config = dict(
    hidden_size=64,
    head_dim=32,
    hidden_act='tanh_gelu',
    qk_norm=False,
    init_std_o=0.0114,
    init_std_down=0.0114,
    schedule='wsd',
    decay_fraction=0.921,
    decay_shape='linear',
    doc_mask=True,
    max_steps=4412,
    dataset='wikipedia_en',
)
Each number is 500 + 40 x the weight over its row's rms, rounded and kept within 0 to 999. Layers, rows and columns count from 0. Numbers have three digits each. The size before them is the row's rms in percent of the matrix's.

# layer 8 attention key, 96x64, rms 0.276, rows 89-95, columns 0-63
073:511529448546550463527560530502536518408509517512519510447468547464444522481473437460445495521453474513461454481454553566501479469495504539487571459494554499462520450553424553562447472469470468
081:478520498531508491521541499450553478507497518497532516511537398569504519474495488411460507524540478604505453430455503481549460494573553418566564510498484483538500533497546482463481470557483466
076:527518533526480465487485542470473538480476486536445491552474483582446451507560544515510515527478522436476541534533498426586531478450492456457505498465452493482519506546413559504431518425424513
080:425542495567556573393504547461506546500445495484451504509452478498453508477479517493508486501464546483433500532496565505498491497574547497499539403563522489482442469541537484503520424483527524
080:544520492480555526484444532551501457510546512540505478502489543496477455439564556581506529468525544483486513444486527494533396570515464576547501510571496533452432453480562482472504508528450470
087:515520584513526447570583515454484470488471462489493554546522545530483515440529517476505415506523565487460516513442487559537512488458566457563456499546541576543455518502438488532515479494554496
082:515479467448524543511516469468557484478524425533495552513513519541578524499521499512519539380515422471537591498510521410521510471453488505507448474492426465532503448532539512494507465507507423
# layer 8 attention query, 96x64, rms 0.284, rows 90-95, columns 0-63
080:498504479519437501504503522465529419511484566462495531496545505545492523520398493501416504462492486488477371488467503480546538520518441489508462507574552557484481459525551489478580500488434504
075:490483519505538461528446489434477568470466471566479568510511450485491542508547396535541511490503521456506545501482526477516461563453499454456560482486583511445512464475453594457487510515553462
076:505506503532484411469506489540477515440466526510526477443545596448490437517512451500489537471554421463485545458506529523408489488585480475451500554442456518507479518472466442463532466542468510
073:419576465467553484524464520553530540545497530487466467496556562512520513491517510484505551500561466518507450513435480495546514529549536523563583523522450472458435540417517511476417499507467547
080:531472466482512589521540541482465578545493495487460465504558496591500540519525426529532502460577489432558498507505471493476451493572557495458467462535528470521565498473555483571525509470545513
074:493453501498402470583494414505514551496398501490552462419450567497533552513549510535457460547467527497455455530479478489536477500507540431548555476530504493502510485516477464472475484502459453
# layer 8 attention value, 96x64, rms 0.247, rows 64-95, columns 0-63
096:493442488637479555532477493526530553502522497527468562507565481433528551540455484510498568495470543454439505464488482503502499467496483488515528454507493451462454477521548443408536556537499461
089:511505439390543520573455520493481505574485479479515468511510474572459488516549555517520518531531470475590545519496467540537543518477491559503473482524501558491486563533508573585567496536495523
098:470515485478549587487446493518510543528533450458443565554437536505480482490549437482518517472470516402496502505561525451418506539562479478487461465477541492456504486519419523483458491454525436
101:518532501507513465462481464499471537508509535452560451496453541493528502468481449501569531513478489488521483471475513481494433567436478512503533503615507517479640538541472546494568447512514433
082:493465487454563516623492483598430452471513526492507493464429457475496564494538465497526485512485502441479501508473521533490502436494547510455479552515555501477456508504518529459562488531604532
093:487489499506456465416537529435482499450491430493500528468441463464481481461479460471456510430490449523487552574555538550563439545555525567489520435491467535462532558526525480490552531498491546
086:505529472558483438470476493546475501466560534569478449517493546508499501473551523499466498514564457551496445481545542463542552505516500513537440535445598398480495538497513488528574493558442528
078:459507488481524583441511506502548546386467527553477551521485490438475481531499510558573497448511514542536525521496468522467479488516472557527519448532473508417478519559396527520505527563509480
099:488615526495435514448454498575533451497476506475489503518526532443494529492485612533460521536481484517477462484508542485502481486477524590595481515485466478537526579465493517530506581491510533
084:445480452612540439524552453515496498497486490505494547517471525438505444515497526537483526506544517561487420500557467505474560535532577514480530459465416456451531476508574533553473487517502529
110:468496474490503580426479475535541508419547591460468507474521475461480561519392485528501517510537597529495442543471470535532486483520481500500469532500453448523465514498561465456559499469462510
075:419515573552520600551534501470483501534441502466581496568438491530506484472546469452496487474545456525513471525430485520485499487483521516544478520466515518520519443577557541465451427531516521
081:539508505475492529420526514461433502546418505399500524538571507523503438512482448434540480468524472548526551496552512471520560518503470542463505582465541469530500462526519478536503437572523520
089:396492487490521524475546457535462497508444551501486540477522537512441501475526556533503486469511512500486502512496426509508565423505526438484492424522602535547528450400519471516528567477506468
086:539502586504548478454566499483513452496462517523484478505518501478491436447570551475468535454536482515514505534506559458426571522514483582443503463522554438535522507525555566544494485524518416
084:500492441489501499453427507471467438501545558524478425464448424519476494422555568520485556522508500494435491531545497488502491523431549534461513571478488498477526538452521460523440547570551497
081:435520516490538531534423465498536513572522483528467500519458510492491550466546489528571511488529557443524508452541456426543458395440551473509478567526560483476516468492518515447472488522541436
098:502462559448408480467430499434433443531516468469546487500493542537506485417477476505501518532566477511468518516488476447485490504513468502520544452555493489554451537567525466522401459525486567
094:437565478474468497508516528505480528440489424531516441439471513515512501513486517473588459558438451499453498472506569531499532485518471486445449472460480509470557446597486433535447513496543449
080:453532617501483444479510549533485486522563588547447545534496545541464444508519483525495543495456518506529500476574553500524547554420511495550526492485486505484494559427525473492538459538539467
082:556517468511455500476516486533498509521442510515557457509494462508511492458489487499557552548533567436545441455529555507422508477614498496458475543536489454486470486432498428435548545549539479
085:579495379490499529458525465569560524560476461552548505514499496495520496530534414432518468517512519486444500507435499510490434418501527447473469499490533519445499499490538484507538468495584491
081:523522555523482471492543507465510497450471498456525478440458480541498546499548476453545576467499513486569533542520542532516471485512438411506475477401508485531419476519441442566524525558557514
087:472399484534442499545475461564552504513498499435534495423548527513516558522530478511471461522484545618540546516497497511429494473467509502496429500486553519521488471505562474459547449460549520
096:567525433470463479490575470500479520622518486494530519448504500553492531497523492479519503470495563486492439501533492446500475449501513522483401432457600502469555505485532456525447529455485471
078:554452459524487457504494539505418515531400515569475476484461451470560544457502478508569481530498499494496555443474519452419456488514498480494465487420502521543570515486550538529445535503463441
100:612543468479523475496519525490463487433519490538501503461576473482418525396568430439494497462478536545552533495509511495508514499496443532498490464531476469484528437525496577542500458538463468
083:497526502531489420506480477441504536440463512457502509442450527543537508519390529453500455508555528460470498550486483486432476552512425513533456485523515500478539442532505449468438532555526412
091:475539453447485490477457490470471455503457497519526516456507434511502515500518472472541550533464547448437526554584505519411412535479467512532473499523475568588499479588479469514545483477562493
106:440524568517490549482464532497509471498516520534534502450526500471456475538538434517511530451497472476488468470400561460557528589522539403568488542456514509482480496480423487511435457548501492
104:465563498450560469562519516546414495567518524545513470509450517461573520424479434435517502500506502442528577534527466503485441491497505419519519536503532477476537515479476508509487472460404501
101:469474447602508560460455501462512506439556543496447513472528562400511505503488538491431491500524574457516472431520509494520478461562492527566525551454516511480494475457542449501534523455537464
# layer 8 attention output (transposed), 96x64, rms 0.22, rows 64-95, columns 0-63
102:487520578504495471534527443454524481505493470447483486440465481483482465392479491439483483480552467548542456494513505565458449545480559493521478434506568493527534478518460559475450500429587480
093:585473428558498478494558475439542521479550553551476505549484529476504520501443459486517517484460517495447537432552545430440501512514555421468522546520478492468527522524579459568495503493453486
108:493453457566468506482479457530524502425437443538490496501528478478550490521440558477587542421510476516542447559537435535530461520413482463531451477522458558542487473484535475515499462451489508
104:472445475546480567554504518548533454571562500525472462445533504479484493533454522515538537471467508425546530479498486508561544454546457526497516526504548449577380528533526446498499509491555514
087:513558528510492530476520492496526479504524522559482537558510510505468540406448540472492465566481468601505491468494447445488522573515437530584556448465460493537524463518570489470443536550470498
104:499596499432541484607450506488521543518501462513439502484518453540500512566524535497484550490535567438527437459440534447461505466509446456532493543527432481473468504469546502494491427499535516
095:522517527419467521489511465542459495515474553505483565536517496571519521513599591512531513522491499437509567516539509514585511531511520526521520522567419536572518536525465571542460482502526513
091:500494478481509444556446543449570452497495458521477506518547470521486482544497462502511588401568507514509473509507550473474537554539591505542443500512526515586550449507498431468513469448494517
108:532525493514531483458509573529467538446493523473484527570530437592453535494548455480466477425506538460492508611527456517505516425537518445451581527450491496507488496542444456510503471514482489
080:537510585458450459509553476478488505523478507452533555434490507510469521482542521519505490504477480449510523527463543486501439475375454473580453538508547524476498497450511437398479479544460470
110:559499515465502468609439505465436568552477466521452519510482494545566536424565478439453469463501475553514510510500491521547506483434553532517539473506559449500498467530443510566462524478485482
092:523480558474519475492489542506496512514506433573533478487416483494476454458388486544463482518493572499485527518498506518474627476526498477489461434562446506502531540418499466443485497511468488
087:484480485469494550511423415425568502551505479583520522592458494454461511511520511505491534515516545474464488528506483519452522451525579420523536492539483464468484580460484489469545548483527449
112:486467504556497456503485518495537509500571559526533497560430531453595468512510524503451568564393475526515511547477566497577513483447466530506476528531486515511495432519481544480460440526542480
090:494564432427486562429433508499477462491476484491438493459496515496528527565458475493512523593489498453510521534530496512581571486504498413495461496514493555486494547492476515481489467459388495
087:510493497444507522510517467472519549432427516567522531538512484571486542495527506527509487476439418463501478506537499536519489460518473546462522486377502537496532507591574498447454444510434495
096:523443503508462455426466526508516429465409500504567463463454513517477414473428526459472486482396495573522474504522477575501510540497477539519566479451497479534476517501521467444483519450498515
095:448486451480545560470529491477508555461460568528542490474466420493505491562557513555505499479551554537513604441565499503529496462483516494424512479524510400463504525462519537475552493472476490
105:537483481548556507541506555527519448526538528451486476538526519508480458458510559555445558490536537480546482489508439455501464481459570541506561499501478541581512526409502533396502523553480547
080:448466546516463550477480580460492490534422486441581462531515470495476544478483470431534510502573495467402526521498540540557443465575483537555505511518489503495499507462472527553456473474439485
082:495418531468519507529490501471439506538513456490431515533537464466396507532509447541474480489494472544506475544567526536474386510468547522552511412429483498523558541537505519464489518514532468
092:483526517500513470515483458546520514510525493503470509459527516483425526433445490607491523558436509508505497491559518516488512602506423540519512452487479460509509473553423543455521623506503525
085:471540512446488529517503588497501450507549493518431513570498526504470531542508502572429479482504522537404446491496448522465448540525601531486464492581488458466485498507541545475479482452462548
091:536599529498517469505547490576454520483497486583543535478511510462515544472522483436511491483421522546426517520509531531509471521542509510527541466530553444528476490455434567491480528605520458
087:475463537550512474452471461558557519446511476456407485499452513490472554465482541541501485547480503523491488459566590569450475512462481486489524561484501454570468516510461542511525483497448603
085:502502491514541538460524513582561555445545500491516510506479607523423507512544477502498509511479387539490488503499545540508520479574521498578515565553494508520470536496430536435483459508522545
099:485475428470451526471447439534482494486511469514436438451450565589533537569494480552538587514552529451474464503487498482501532566549518459500523540519529454544455527559502467486460498517463531
090:540477529434531531499488514526541442491540428498498471458528473476427472475495494485514464513448572442607461459482489494570499468447526583474477455529594505484494501476499504474478469461494581
100:518502474490510522514483499532565490517554457549496516495553532512510429514517477581472491438551514530572453488561503556556428528537423481452567524470481503465487477503571590482483544548459477
110:519472452458492482574575515481456446511484499421547483581460538557498551474417524528548476513547510532494520594517484567502500449499492528521486441510459459464523460458496522505541541443522546
105:489452527555433558501527496457550561483535507467519477506529475536478533497541553537501454516481488604555411443482502465532533506523504545527513550554408463588465532512534481494520524459536504
104:558496538524482472463498449483425549573501418507574521532549461549511541506525538418489487460490460486522474560479510593455485498495485535497532438486456532478477475573409515474498492482495540
# layer 8 MLP up, 128x64, rms 0.289, rows 0-68, columns 0-63
099:538479468502506544466469522523479495526431484535505506474494559491483478526461525414574524517469443438575606518520503536503509499571524466561558538494462582500522569509510511519526505412486519
108:452468480469562551483548504497548530556472534480464491517430447460568572545498537539506491489502554491444554506549463568485569489549465534537526492535467509448471569439440542473525517476448500
100:539536458493526482572531568504595459481519399577479499488439500417532506503517524507518578508492482509498500519573465493529527482545497552527521523494522501527569465475427509500494475509447579
117:543452556469486479538453559479478504494515514491444498543488528497483483516557564467531429413565481499433524575516538455554443512529429505517511518459493517543530504538535498532422517465527587
097:462502545522476475486445470472518459520476510498430502512557465448523457492517506563416553487532539507468456579498426505445472495534520541504545545460486569513528478532563512541381500543509469
102:534497536500520470476427511490536556500486501428484525521493486541574495560475404430488525461543554486569451540515455540539512509430560474476530493532594521476486508535521491516478432560466480
118:524475497574443487534487575457534549513468521538534512451523459559513538504533516500583575526480559558555459482440483495521459475546496439490440407522539478451525537493475510454536497499515556
095:580514512485548484476475477522571480464504461471471541547563537423520463435523509535487476561455516445475485512458497512440451511514504485421439453572552507465496559488496520481438469575506549
099:529528532494491459521499593492448513545506504443457516564452495494542513481569455546485453466544563485544419468469443460525504514505521453491542456497521541479438514571448398532460477499493473
092:485477499455497554506537571541474438508498393473478483543533481506493467489439588553575502501470477499445440415535502493463482526574466490531495484520471537519553502555551511497472484556502436
109:580512516540517507505576451516462549511399532529521478519475519478496520559466557594466536469532566525495559536531533484536481427521519449496492528532553499466452446442503499547523430499504518
103:543542497532538454557485508567483488478459541537496432504502431494478509402535537508419537509445533496493546498464521563531499520531452506474534619441493484524502530528541482456445476464485448
110:484528500501481526496519547516466458502508443473452549510488425581507466444467567507505520493504471515511432483526433539598551520524473489559486490478482539493576572492448464474449446431445465
102:516461517455475495541476515452518608484455494445511476442506473553472497504563480534578570525511521478469515480495443580490465560544479495499517512480545565528504459526513573487481505602559483
101:491482517487505542481501584490541510496495500545488491416568491507538561548544416497518504581486400554510516484546498546480485452495451545463490509537487489448502522535491475568464484569410504
088:450516546520496527495510513480522492559466498451506552522558419470460453505525479486462428468465451511532512444494497496534518487508506566477530470492507509418523567451482635546432487500522434
088:516557485522456468428485520462619473509516512512541500521452503485584506555457483456488551529519566490458445439443469506499513552552521443460481488450559506435538506468518491479499449488496428
089:430486545482476510512496561504516489507450557497459486539574567488562525559558488581572534469514495494439536509558461459471524434537510537499514522507478520463414548528504498534512464497517409
099:469479492533505454470497545546449483503405479548480464502513494427534476504539541538473500468520523497517552528502458505449509480401574519509557574555520519526475447450496478508452519409577469
114:475509510479422441484484576491538439493509436463463461503428537486533526523431588461518489480472484520472456518497510560582446567431517498486525419503477528492499493514456490433538456505542498
090:472562537419461557473522509487482605508451527483450524481469510525498516515536467536539526519526502410474540446538496495507452484481539510450503545562593483528480489479425536531496519556437450
100:581500482516518483453507559484526526497478516579553422435432520468483507525522538527413516486487514499508535513523538447547419447456545442528468444487513463477483524576521485550529514503518576
107:520518492562529497493554511439459496509466457556518444484494524460478480510449561498480626550468530492431481530452476513570518450459444453513546450486536469572514502524548536576513518522502526
112:512566566538539527460464523460445549496465478501471444483521505446545456431493471527490510504509433444509504532530538489499430496453563546446460496466481461542516591540456489476458419517518435
107:493448530441490496514472505491577534518494524497469560406509501617490561543497491455495510540446542467459503507506419509508532445505431510506500508507591508451462487477481464452502517594491493
104:484420504467502481420502573466517506527480419491510512445434540500452523572536481535444533517448535411555491551509539471523458535518483494547506569524508507515452533541493503490582561505529493
102:548490560466527524475501455557535498542542474457464511500455498402475510572575511524493481494477488475515545529503446509502537480493557531489562457541548536465523465558373519446491502553503457
089:551525508468454529475487518480462500547498475474503465452515481461567493456446492435510462517514474516492466540486499544458399521469451464557418526508589475424481519565482467486499421575516525
091:458525546509485515499472529513556464535477490515411522449510548452415497564523498509464490514446576512506471471444545491494577508572459533467547529473443499475419464527513468488478531462553576
111:516433531502490511419477483528521541490559473469460483539418499472478465516470520534498476479521512550484517447524508506578488520588557498567481492437529520510496558495456427424472403517446502
100:539455461519479559542442484530570506576559547498463533538494520464550508521417463509461496539450487515496470522450491449434493443562480557541479527556495454434486544510470554483514504485459434
087:465533492510567543498534517524489442505469440508478438508490488464486543486402563460498600480527562430479530493468544555571494490521522447507509442484485554499521470450542482521471466471527416
099:531456505474465473469548554508599404522585526496465547481545507476492497495504492505457524559538578512493443481497464405535550486502438444504468482477500544487469550465449511512566521508501462
106:481488523529520437480404578445505559503531440517416456473560466457530462513496581498501487488460591453556504440535463498483477495559477524462514531542446527514517524440479521500531478491471481
105:502515510501484481396540507511539541489473504506470527497518511478523494506431595496491579530541557511476484514484545543572454569549502544476500596471507519492529478491478505508505544392584518
095:549581540539498466447521528557502485543483499519510521450526536462557466473515434428531529479451524410482455508579509404468497504515529505487517503524466520477511484512404575450491470484516454
117:481507523533506477623508514529500422507483522523494515452503442462457443478485559512474573511474499413490506552549551485501520512556455562532507416540509505567482485501446424465527530528491503
098:572485474518438424550466473553518550535477508509529557511507549486494558449493446511496530514508465410457567479490510443528501533482528527463528546437513524556475503549375489515466468501481528
098:461401544565456553500513543538539507487474511564444497496505451533542436549473478536480490523555458525447503512446536467443475535510503498540453453553515511488424523569500419490474516548467462
091:449527481544429546479505422546497488515491521460529492478484584477514394506458541434430573470498557500526463503518503509477532445526548453568475518504525501517487517532394530487474468508467506
108:543619476492438459488519539475537495499439533511524475455509441451525485445528511469463499510455502535474556439489511510473441486490475588506508509484578514447502542497503470568589489524427497
102:465471483457496499526505531515477558483505474554492524450488555480402581497442530521458511511468506470496477575536502476463470556456423518585559531515502519467514552467495535429526544568494431
098:488466523522514492478513522560480561432488475538446407544463429419550532490398521460451529510513520497526550495537477514516457548532460495452509526479457539500540537512481508551475411457539519
091:423474482542519568505489442490506497557434499472485500476482531502530525446570517496490519518467540480438516513521496507558471415427467542509500500504549498417544396536516510513499432504522412
103:574549442535535564467487492524475565562529529471534479544524549499515495427498583486449508505521496528537442463457486554475485446566544547481487532433548502525516538494490514522445452504486411
092:502418592521478446502497523416550506460429528437525481423487531501493512483510514549504512518435533449563472480569536542524453470581468553486504505472495482546549478464543512492515465564506510
105:562583463533470517393507523535543502497475489515461529478524479511442435544508440468521527496483428445493523434468508468493458493515539564537524451482523477513433510595481540570479512481479464
107:519482539504454510461497528489519410492530501488521450426510478491531544482501592609457540509506524542487494442500498607493482462491502433511541436485502499560530514478534504474446422463509451
094:483549544521493499486479473473440495549482547511546461478529583500519464476536492479521430524523543479497432446484532516520446470510499477511526466497459549517350568517490573558506522491433507
114:536468495481457454519544550532460509508465555530500428464504442499577517570517509534489495545510554610485431515486501547489493564497559480496525425531523528525567471496533490495579489505443455
072:451445481541522470467481454540506500519457565574521556571500485513538553514512470499523465549511476428531451516538431472501538511564502561471589479506507545533484532499469574514430453479464552
113:544504504466484463505482496523526444522483466503520340515486507469499549470518505493588486496521527439475533495426484456435416530481480493462446498519523539510500538550566491503454528472487426
099:552505479559476468436457492500534460483477573537485494462508537430597538524452503486529492540512519502479499567469453520469438524477511464519560411476486550486501464542450455593483479483567511
107:501537590509471535536488504521549558624514456493452475484456494515521512558510464519494513564498489441516393540535479476487553504521475474525558542470481512482537450522458536447459575487514526
088:552511508440480465504543506457462561504485482493496495535486584444601554465495510488550515541498501448506474519560539529436447533504564549494499481455552536505590552491466542471517494468413492
104:478555542522466450466511451545381507525477469514454453460460550444525526435521551548468513476485541491556421507525557518457495441532483520514471534545505478479498542569534476502504538513424460
093:511473551584461526487502474548486464431521502467524451459446481444500491565469579527513515490544457482452464514496644539468518493511489571494513533509428464492480484536483553503525496535546466
082:494503441462478524532590516523534449496497494517474463489486498487455443512481535402508499515455470478458485456532464511510458513569478594588513525516537495494425496458448576440506572521487463
111:470492538552436453492541542447589490498542492497498509472547570440585498484563516472545568547542506466507441550529556512542471517537481533469553488440519450527549530508466499526540452475465529
113:568519449506492535524560485520522528530431499507478505482535477509560501500498480514536475498569506560464430468538507504432503527534483448419528520406528402530533511515511483565440498549464427
089:505480482497551511536548616515544481509533467544420484568506424499578519516491407455487459457422547458502525490516487485541539479525518511492543495515530449490452479489484426559520484529485468
094:555549537446511526499457539553491456514469474519452570437504457539490444510406531466561475486506479449510480473507467513536485516531472459478526584526460562555556497427490557489518432461517470
079:519476537535510483523484494446496509529524512539476487504494519481554517501491477502509466406538545465452502485549549519502484443512464495558615522442468469398481529529502527511423438581517420
114:557423505537505489519478488507511559532446507442440510534514489575516522526469467472542498534550505504596478533534503530485520546489428531385526476527488572598499522496500458442516483476500516
095:462528501458552480558562533525460431533415424472508526457475461437521506446586462518509498495467505449551507476594502503488567434514517573497507495491546562501524471501496497568496505530513488
083:529545526526490563544453459469509484467481485518517509505450572444470542529526500570472543487507467476461482490477367534480476479455485550533492535448494570486437529510440449550510435445490461
112:566460557540428430518553568455575505446502476497457491518495574478608475548486562527476420503585483478480466527478518499490474515470474536537460510508516558506534527508513518457503501457496513
097:528490501530569472529467493529507461537528508500471466496568533482453542523523505508489465529541555545547392542470506414478433520491475547462439472513480593513443518409499478489504473502456562
092:542512421594476570526479515513517548542487491548487489474497502517449489511538457484402553490545505452504487498437470460490516534449528459529446519566462507464596501508494517497462512478434421
# layer 8 MLP down (transposed), 128x64, rms 0.284, rows 0-67, columns 0-63
087:525519471499484434540533506490543496438555393537485501494530577501539472510534443565530425528548530522473480527527497417456500470460451501519512437501517415532517451471486548441494520515491443
077:491509533557530514515408496515508501466531539513522538579514547554479481485496560479518532509413415500468481500567520518476450535471511496521418555527477496562494502621489475479500536490433517
092:489515493565464552543467487490473537470515515536464464462466474494422429495468483454496505521544541580426551543534526464557507517466514516494452550496501460522559589463537448433560533471511448
104:543547513536485441567551437486521506584498525518518503494569514468503516438438469551492490596517565506529492546467438549462534466496517542501483484562467479446497429479476468447440512456493523
104:546435491498502470547516591582469484488478507469501509441551523556522503485520581453499474501453518469477472460497514471559467411549533493525483419520454597537460530476456511531491538546488519
094:481468527578448489554458410510519503535493488457447537486415449464492538435472610561502537500450518485571522584509438541554519519479534508533476500514509522460506490515474512551495515517476497
109:433498486518449496534509470538534497498511501498555491451545490527525467521553576540509505546504486536476526491447507484470504451577429438461494491612584517492490477523504534514412543535510588
095:549455538494562456498546460481483495493537635529500521460495451540491534533515424454515545480572529589522527549516484507491493490524476537570525499560499431532478474522455517488507458484459557
131:426461517528519488477562528472416596496577530472492502517564490445508493473476494557504470513497373574513486533478508520539547439482508449574496487491501475478457494493444485490454536482494500
103:528517555554507467493572450533503496484495491447505522479528521487499523581510557492368423535568484503534444515564535485481504515558528512465466463465491587527441490502494442474474503487557501
110:525469579537475444460596430465523519499494476508507461451532523519512537569566465602504520559555484521461482403564526484503457499505518476459480470500493483530462418526510517521523503505509539
117:402488418511492512569522454453541448462514445536400530543512530486514471523545480538517525517477530479542584507569532470473510498449499537479477530536439517546541439522461495510486519431490479
094:491512478510487523525557500426531493469438444497569447465574554526556507498438520539552468502492523514415508538492522464432532444469540483489459445487496433507487492475580526465460508559550552
095:464502523510572487452507511452469503406482466558480456532538546504524497489499488497467479502461472547504592424508541485480421421552460507470459475466572481546542573534461511507492438516493547
086:561528507588540511483497508395409575463538497453516508472515517547484513482591563474449495497504498467501448537498467543505458535483480518463532437538478548479473540544516431501517517466478443
081:481562447495524404526512490456488516486494544483545474472499451528462574551455504518489472497520476518504519555553534541513457515486460482509485479485499452551508432632520386503529499504484555
083:496490492484438509505474547538387497460453493514514461526532523541438491478530469486534502517568484532486536554516515457478383487424470513514506453494471462537417528500520413493465488478564538
087:517589487508491470422491502458470478491463499533497556505461476494539482472421553446535496524473452526530501505412473575546487505444427525510491575539520458502526422582538478484520522483472543
112:550469399425538527397461463561503506497536558540522502469567469586513482502525511480492477535496447471442458503494555497440523509495507514430484444463483528411519505497478512485515471490544481
135:498520481516450504526553509553515410431518487568498479520436488552521434476562522488513443512492458460481517469498434525450511531599488469461471532514472435536440487534495518492413486518432480
089:563431521552460470501450438508545408556559482491531472451522439521525503521497514539572545521541447514487516508463450535462483516530453539485518476536560465578528479535522476577476489527516441
102:484387508510497513512534479491495489505461535507500420513514513466493490502486542522460571439497468487487436513479511484523510562621482495546426499492503426529504535480511450584601521529494470
101:504541516444496450477481518534514504456517546403420568487513454496509525440478525475545499500455501535486494505511571538434466461406541527436525513487547498461500477454454514478457427522485582
104:524468438505523590533493453489474499448527552511452472553567518527437502511464565549476476507538524439466516494551499409569466499528453470464561426512535533516431500489503538566521481522502486
090:574545500561500463481510501505522490538521476505550426511548541430522519549527557524531478495508484568480520505460563440534480523501522517452482493579469385508532464516533418537510479428463503
108:569438488469462449450464571510512538448472564451471493514490478537447494440580478452484509453521489534479508559484530449422520451487431495515520488461511546521433467462499548497533490549567535
093:426480490489483503541506487449472477493479445517494441606456506551556527443427513494439498476558507555517467544519463495525473493474434549545500545548512549479508545522539512540425422460462514
111:462513463466529471528438510549545478447507511385451472514517549517486489502502459504410465554505469465515489482567454548510477421512534536572567520442489476528537525484520553446486500429495489
087:479518535578503486465503538467484483460513534472507496530468481538431451502428448430527537521495503540481515484509490497568442549412516475480447448540385570521501512480484439460534457455483477
109:520487511530577489427482531507475521503561528518470486615498552505540519525589508462479501483545456563523461474487530569583461501524553533435468526499523492507482537470475557488550467467478569
089:506529505460465476434461517466463495438434468440569487413501530533437466530502520517499537529517494502447479513393529594474456521509483524504447446506473468494527437490522440517429533500490539
094:487543510485509440482457415490525439492482466468499494447527502500520558528534511549524483496520504544438412525493456498467438521460531540449419497490543460501563480516560444584512511549582528
091:487509473536510514499517467521460489502542479489515519472490505530419468478465587524527462523478430492506546566489521536596434490491456510476477498537518421486536481546494433633453524472453527
105:562514552550478487550457494472496547464469469555540559450523475492452465516420464527503493553494503484629466462442505522480456497478463459506523474546421572524526461495470553495505490456455498
105:529516490550492512474551537512499558418500504508521452550528464525468462466504532464473498525454588473574523533501490490500469511489585506600463432508536509399438532492477464456483433476494501
096:464490473421458539523497410472529535557478493533458471562479507479468452518439540536533543516565444526565481505501478548490483502434544457557483441471477492514421532545525537542473461472527565
124:426477501546552553503495571526488527522462499472498477472483490498515509472466450499527466494528458494497459503464558498503534549407565504506502479410454611554472577521535511496546444453562517
100:492463495538483495563487493450529477541504483559491569490534518550528499560458470440449501489483534481452527414495458473463487497486496541493571529554567440578557397569511509520490510481483550
106:520559546579517479459457511496520507458433531480510536517489416481449520505444416491553519522476428462473585449537533525463457492426472436536488526444498457548516520501507564460507492521510476
087:466495500480500566578457395493470466443512454522430539525523520404481476495512479475443521424472475477460454550493527500578519562491516488491505445504539490532540493487528563468550532439522501
111:412486491521491552473489588490543574405485499519523487501486547540473482494541524455478566534520480491543450553496479413541495432556478549479447487482504532500480598495559518488524478489466485
104:422455442490433513446454489529518554513504428416538499529546572442501459489479490457504539529483475515518505535552494529515494481490492559455459487556464570498528549538503470580490537494413518
105:439465537460579500558466485501500462506495527413517525559535534493477512458432456519503545554474506498536496587480464447536491461465439482515591495531495507494471432435445479491488557445516472
098:496470531470461483454514490417478464402480471511531507531464520521460478511428461547531503532518491518512569502517459480449495488497380495587462559449488439561452444499457456511493505467493493
090:525494520595517500458451492435513471591425496514512487525524473482457503491516523513454537409535447500531569460461442475498570565504442534530507545491480483497536562478560457453504543462482497
094:445441493496461546530488529463552519536456504498493425531516545558535502491533521421458467474514505356496525543502466487489506504521496522461528543533479552544594504523482531453503553491430527
094:495538495493479408531492442445436520494534544567462493559475588468458536529466490536503524524555526479524469481524480419468499475433480469509468479540489428485540524454417526496506537494582476
113:473548517522436429484464503519560488487460439498506518434546483545497490496482548577559538549449461467613522476483520570492517427457530531551482509513445477445490518486511495512501476488473582
094:492455487433478514549536485562560435571549543559453504421513491513542548468510451552518489488446542532485522521478515486485443508509454479445550518595478449509574505489492502499412485488495539
104:474470409486478470543510413536492564563488526522451453532542595464526494521494494509510480538517553510438492485495494446555405523482528484453522452520533434507499443478430524530497503504567508
082:497513472463547507525473396444510573524518456510419534506510518529622506495562545449461533415497494506575515426504522468484551504510543503476516530471509550496504461552514497513532524535533515
131:455498522520480504500486460547517451489495481485544474501437445517505397512509523483464551501386450549551543489518481540508572573502490510542599546507499523510509531546414448491494546512505473
111:504494473496522509515515562501538429525537512466515494443516473460495430508499479559502529503431563546428446415532501513519577435527482458463500492442495431520475556460553505473480532484404472
092:442519486509467532456498510533495515488513522546588501495505555399518461472399493482546482435605514476546526479506494568545451563467472469562512479515533506430495495519522487531559500455489504
079:498489449486492457501418575567503501445494485431543486585539520550432430456553490533539475564527536497459488552492516515511522499524379469503496502515498502487473462548521425532533498494519522
102:576510483509527494480513525443515504470487413495463472558542460519532501523592540428498580445502480475514479565463513504437485464613460484531562502501468450523507505521471567538518509468473478
088:519462496502515506492476527478522398518520499547480484453512608560472526486482514523545531519558491514525565433474548450477480526484498505443465549477522417556528516558495406546466499491427495
080:545471437538502445447509493442458512486482542513555451477537490508492456519558513475426520440511481536469526583412492558563491475518506514532498525544588477466485496475559402466504505513491543
110:562522532508503578440565552542484513512460465527449529548484493417504485543532495484453566531524502446510462525520582534478472476474535448523487532481469519532581588463534533520477526492560446
095:485467562484464455458509577544493543552504528502493481501499466448520482508447543481587531454425439461493474521476495613504574557466468525527508469486490481510437522567472539472531515475538555
078:569518496517531456466443453447470512527451540529501448484492478491501472480532602511498406527570448583450500569570505454495464501466489478525529479476443544563502470521478495477480450523515554
101:546447469547471512547571530514529522486536526527446458504485579466475516515438501538535454514466586511413523506528505406447518493457516545528464515507452480539484416450465494530500562483539477
084:514527496538481522491497495544456603502418480600517472462497493558576495494483423514473446510498484476571467536498468456556509540446449476550533483552515486484528471495547466430505499426509472
113:574446479515526550559517466470482548596442454503512499468510542532484488540453463474468445443542516488510438545524527503520467538532496433515492440481494545480488531519543548429545470542563426
082:527495556566538468505526514537494513495571492471553469502502506518412466569500544563474436492537467566457516569493509511574469563429464524483497510501432481547481478480503421463422522494480499
074:551456545554492481510489441507559486425478530475547547499517456513523471442485505464468429471516497509517467498528576466474570497535505523556543508484546460463532420521475526440465566502583431
111:518548485438458466548442420423562454546425503516450502414521507514500472459491425559543467448538549438528448505493525527460506520453505508495527490522550467505501471499495520529495460561547465
091:475489518523436514540429424447408498499536526516530445508474512481491510523469480458524532491472480455426493403578454528502508487443525481521482493478500561539544463511527485575504588486491560